python train.py --norm_place="pre" --bias="none" --beta1=0.95 --weight_decay=0.031
Each number is 500 + 40 x the weight over its row's rms, rounded and kept within 0 to 999. Layers, rows and columns count from 0. Numbers have three digits each. The size before them is the row's rms in percent of the matrix's.

# layer 2 MLP up, 256x96, rms 0.333, rows 213-255, columns 0-95
092:481502542470522486500500454491499482545438453475505468471469551469544492502522509497452487452420477464497539491472493508519500474467481510521447551460542523516524560481450456455560473493559478490534432415487526520477522478508551538574492531527541614542509536459483409566554612500528549438
106:513513539464530544583503397488585500492523486466474509501526536534434454459522494428532483509559541505444528539512484493494486513462517478510477427538473568519459449535476485491473514531499526505556518390470523473517583520450493477535488455440475474504500413547429510521433415493503453503
099:505526546448529508464507516560467502557428443549470455477495500477487547520542491497512515560552416580548556512514540503463521496486496546530515481477520581541537504555527456450509584441512463505497436476477525438518513574405523491434485514544483522502570449569522530461542521514502556524
102:563482523478486466409521490502434434415515483516420537516502562458568554527571535532515498499509482451523497481425537456513524456575530521591516554445535541511487559561490551449529523500517495481435458479441514553455578529574518467496526507489488489536507525479534508481528537522500467489
101:529444519451453479507517451543532516437545424496512560559472449506440500472491561474518500498542509553490578537469480433508501506533518476477466532533454559493554519541463529539512532552509451469556509535404527532574488510524545478469457455467509459477442504557504549536554527487539390522
108:448415567527506498480506447468385513473477492485526548487480531516533462459429510477466577518441543514499522455506509481435468451486435440501512506386483518508447499514485457490533444501500468485392526486467551542460466508547456478480481540533491418459461514524509444512501530462470535532
102:481502518484512485464402424526551456479495523501548545557457505587467525459472577503544478477498442551477570532509514501515480563450558474453515527480476579564480518535530411463556471507601452458541432505546471495550502522511488511515503523550467502472567533451494534450490501523517495488
088:505526565501505544545529571546524552523533492545486508534539516588505471570492493556539549563498528534513485571542542548497571482545527500536433495524509516525568524510506523521511538547529572517486492523570590469531538568496474495488541542567554504562540487548514528454484494554504557575
090:470502554532550546587520500521440515570539476547480456462483466538464525532437521521521502469504536487464513512497424508535427503510480483481501564567548500574521526514512499510480527544484507566522481558485521492462434534516622504501550452517498539576478439574498453475534548437526554458
110:466446542537590454546487498428490512525452549516487479450490510477550508529476488548565549502521526506548506468568562543502453518487473439506492487510540481561522506507486567542435473589584479541448548530481454498527515463502461531443502521554466522559463507488494470442446461388488527507
101:569546463459491514527465556486552528467503499460479536495525465531445480475418505513430514464494548459527552532595504501486518506461477427471472494524517485525526478491427514511472461540493429510532510493446487522419496509518406573533419542545552402482484493515473463483405524463486469524
099:546505482507544519597417528417434505503427479469518506531477458498488447557446464515520452590456459454487482543536457563521476578482471553518537551484472500541535500515556441513474508505537528551500486412511489507452514556535529563499452485536512556446469508507569446465465489491492496504
096:494523518483519534562535551525502473523438452491500498535501464514492541516560568411520516589553464502516402590487535468457543536564497546562474504520557479522555554454509528481557494533554507544530515593550537494514487556471507534524515544514507535535523462486496506427559550521544490538
082:503516450433525626520538509447551508536462440440519537525499565556489526507528513420458440516492551515497492571531501510470496578520462480535495511475482506505539549533554507550501585516556508518482469510529501463533550586526513524479436582456538540525502491481520449483524505444525570529
102:411448523427458526468421494487513519499557552437491576487502455506521498469547542490527506521546540466483477533519549489555514573568531467557531432419501525525505455502550441418490503542481511540505447548567471473539475583488451558497530498553487507463550477523483489508458490556510473485
102:494558531512494506522486551567536543476508519437509485495428497527511475456446498511485564502481552495516471489499411511452536422384508518483498555506445504511485446579430554482488455471439498570506467484492474460512438463515504614526551499527517513561540494544529561485448521537539477505
098:492487485498495529407480508531543480462516427558514516504450517399532488490487524566510549487488499509488506454543530412498530518501473443507497553489514500467521472571476526446564550566522485508545497485518449520468519544577512517449451460548595431494446488561544561547496566490470510436
116:490464510484514472543461470499556549505496475506539548571545456540465463483520551460458473512585533488487523462495488470548588529511510578510533456505459524546488413544477440420479456533504474534494445510442487440582551459496458510507509511446488488471489417421476549477437472497554470534
110:465525525612429478531573521497508513522489527479549532458557594510483485474539522507544494418511519443478449541477496450522428497454526523516532547500494439553517545506494420476372521487453519557552464440453496474521504552469470513519524504493483525475514474442501520495496500526532461580
117:458509564540467491538585540489498536479563470506516474497537519465529543522490437450567432420505491572474492482460523518525469495589481559580457456490453503528474504514509436477532495456473492459476528472481520512556568528546448442471487491437518477505457480502420539522603500556537483515
098:454530519423452498567491545544580470561503552492475614522520517510480461456577509491444481395452487479537457546537521468566493539471468460422496475574544488491482557525509439496555553461496524478561462534529431500487439497492472546458466560507524498493531524497508498487512484500483524488
096:481503536572464400505594551452543492541498516495471481498573442474472492512490521486470470463517543538549526499455555578524461496535495526513471514492531460524552441509544446601450490530471509585513521572519504543530471520454427460432439445469546533502468491530469503514521484480509537551
091:482486493592453526538512543611477508493436496397606484533459488507457498565533519565490487516514477493558485469541543538493430490513480519474437558523470541497477409501495477516483513440478542489524455507561448481460482534488511524539544559491516547521491471494580516453449465528480539531
104:503484557450519511554558518535540413520433507498561541445535508563521494480437504561489511498451497482588444464520522437502435459537450489453474486552542493500456564533571431486459547510493540490446460596543485500460486501484533498468533447492466513558559470507490546421489490502496507527
101:554444504483482476544510469553561513498491503530559523495533510522506477499483539473514474473565450443464537534592522514554506475487607467474448440509520553522510535521443480498614499455532492493550489514515552459528556506487581500475447437466501473520505400482457499526531458514585449480
100:528478505569408538509589543456492436558452520548543467539521494516532544490557480482447521487509490506504523478511501511510515552556501512464441511589524528476517461470512456568497493497450554484439488519521421462521480457470472441450475511567511505518522486575587584478472460504445541556
097:492522535503525526514533521457601525489476530513524487494434489515572479505549504576525573539534467530542442429515538443527582539525534443491518515497441582514522438496484497461503523581556472511500474466520463458439498481546502508515508481510572535442483553487595495468501472501492595459
094:445528533481464529433527564503436459498497450529522484537547564486467481458509469542446508507488515520547556510583507469581543457524460530474499550524561473465541445494472557527566483428536540489485470556476532461464437428504452556544493446567508427524536467557482534486474518507443478503
105:484529511523484516535394521563515456541514520450496576487544539544443483427511500499427475462470456411498489553511475496439465470459567451449540518539504488491483550457547401526532480447538585504542425508443439477496521493492473467512477509523507458539543462500491491463465537524506498565
095:525543515441545575523573538535544514490466476507509538555524539606520495517508510488539593547495537514503490541506474516449511484504514530527444549506510531556561525529525541535515568526543546552540509557535543498503510587534517477497497545576554602499532552512539508495527577507545550529
098:432515573579464474499495501498432508503523518397476545602570466534456483540561474468485512467478473487525500525459535522478488517541532517533475480570455544511504503513492476512433534533557508532521440526585533560528511542500510462487528450451554528523483434442481475429513563572511518525
094:499475497474480518484552555465492507512481497505453462488474444471505552438460494526513507454553474522510477477493459523505584533510498481575558510443578457547495416498452546496405490512460545519421550543492510521473457509494501559566542504521485472541590564523572524427460431487523532451
096:514530499596556435478530493524520471513537469543434474476504505497532418483513570501547529502500541494472457419586476528490421594498571508487484547501460553513507509562539530513440538476425543466544526468515521441445514498470462496467507496498491547423518477547506465516457545473528423492
081:466475544546470493501542421473493510534530585488528454495543507550503564544504466491510518497565516523571428509504502574453451576508511501585505605498472535524552559589494512522489527514527553535516527534543491492480485551507512520523509461494491541434528549489536556491467534520598566480
097:505482483509481561513471566562512482477462519518545470507528546537500510527565517521529525576509534536514424536559503506466552549585513551532450501505596471508529534526499518527514463587565544524565533582555544524482448518487540537562481521516574518532531515517495554423535542520538506548
105:485533515500456512497615557480456508486454485521519424447479505475504564487476481496425511545488488509588478532546430479471480515507454534480455575573509465437470509568454461534496512469554514514562528493469506545504477419475491539506473472517568583457459490512537490461525587447527519475
105:446462532433564512530552472480524483488511466487591508558466435548408508488497456459470485477453509512484546490469460516508540530432525491511456506513482465527507488465476454475482480536474595393536454583503553438533481501465491515538497460447440494507505437430491492410522521493497444503
092:505512501496506513487456468508483486475524570532501549456553531577533523466548552499488538513531497430620445467463480483481526542510495511424495556427534545586477558558522452459518541525542495472479468562461483442486512587466505547504479527571466493514558541572473532499538504566503485511
098:485562528589486506536554542535519516518466535537528451523536503453474479544448517450511495522506461536529538514592492571507476518521598541502466532600483480447535522486514490584481524456462531478561548490591545522584529450523485476415513443547527520488495506549534457506512508475502504521
101:473554550527545601499465557475499466513540510525528491415483485508521500527501423530489600455480515473449418504557484456451494536528468468463436508467479404565536443462471468528441481520434491513533592488470514511499487450529512463478511469490508474536537460549529488544490542476470427501
098:540549530480490561534573539510555524541478488485503536518535555542498492526504538461550521581524536493548494557547518540539547530535545566547461521538561515543534568500508505570497514545539515563485509515551549544546509542554513530532538534527556548583595539560473539526519520536532552517
099:505590465450457555534504600538490478527464441501452446446490469489476495495517517467435525569520536551518515507503478542496528467498451472461475424511477496460513492513403549538519531507464432452508485558489546463493509500544527616550435490508516474513603464483480477481463529534514453521
090:543467504487463507448550477502484441489430495528505481514554561473445502548551448449503476525565536532550494483505486567411495542541463513541488479439496470500496470520537423500459517532529443574444534487507530522437485455563508536478429470541541570568522493525480509525399450536488462462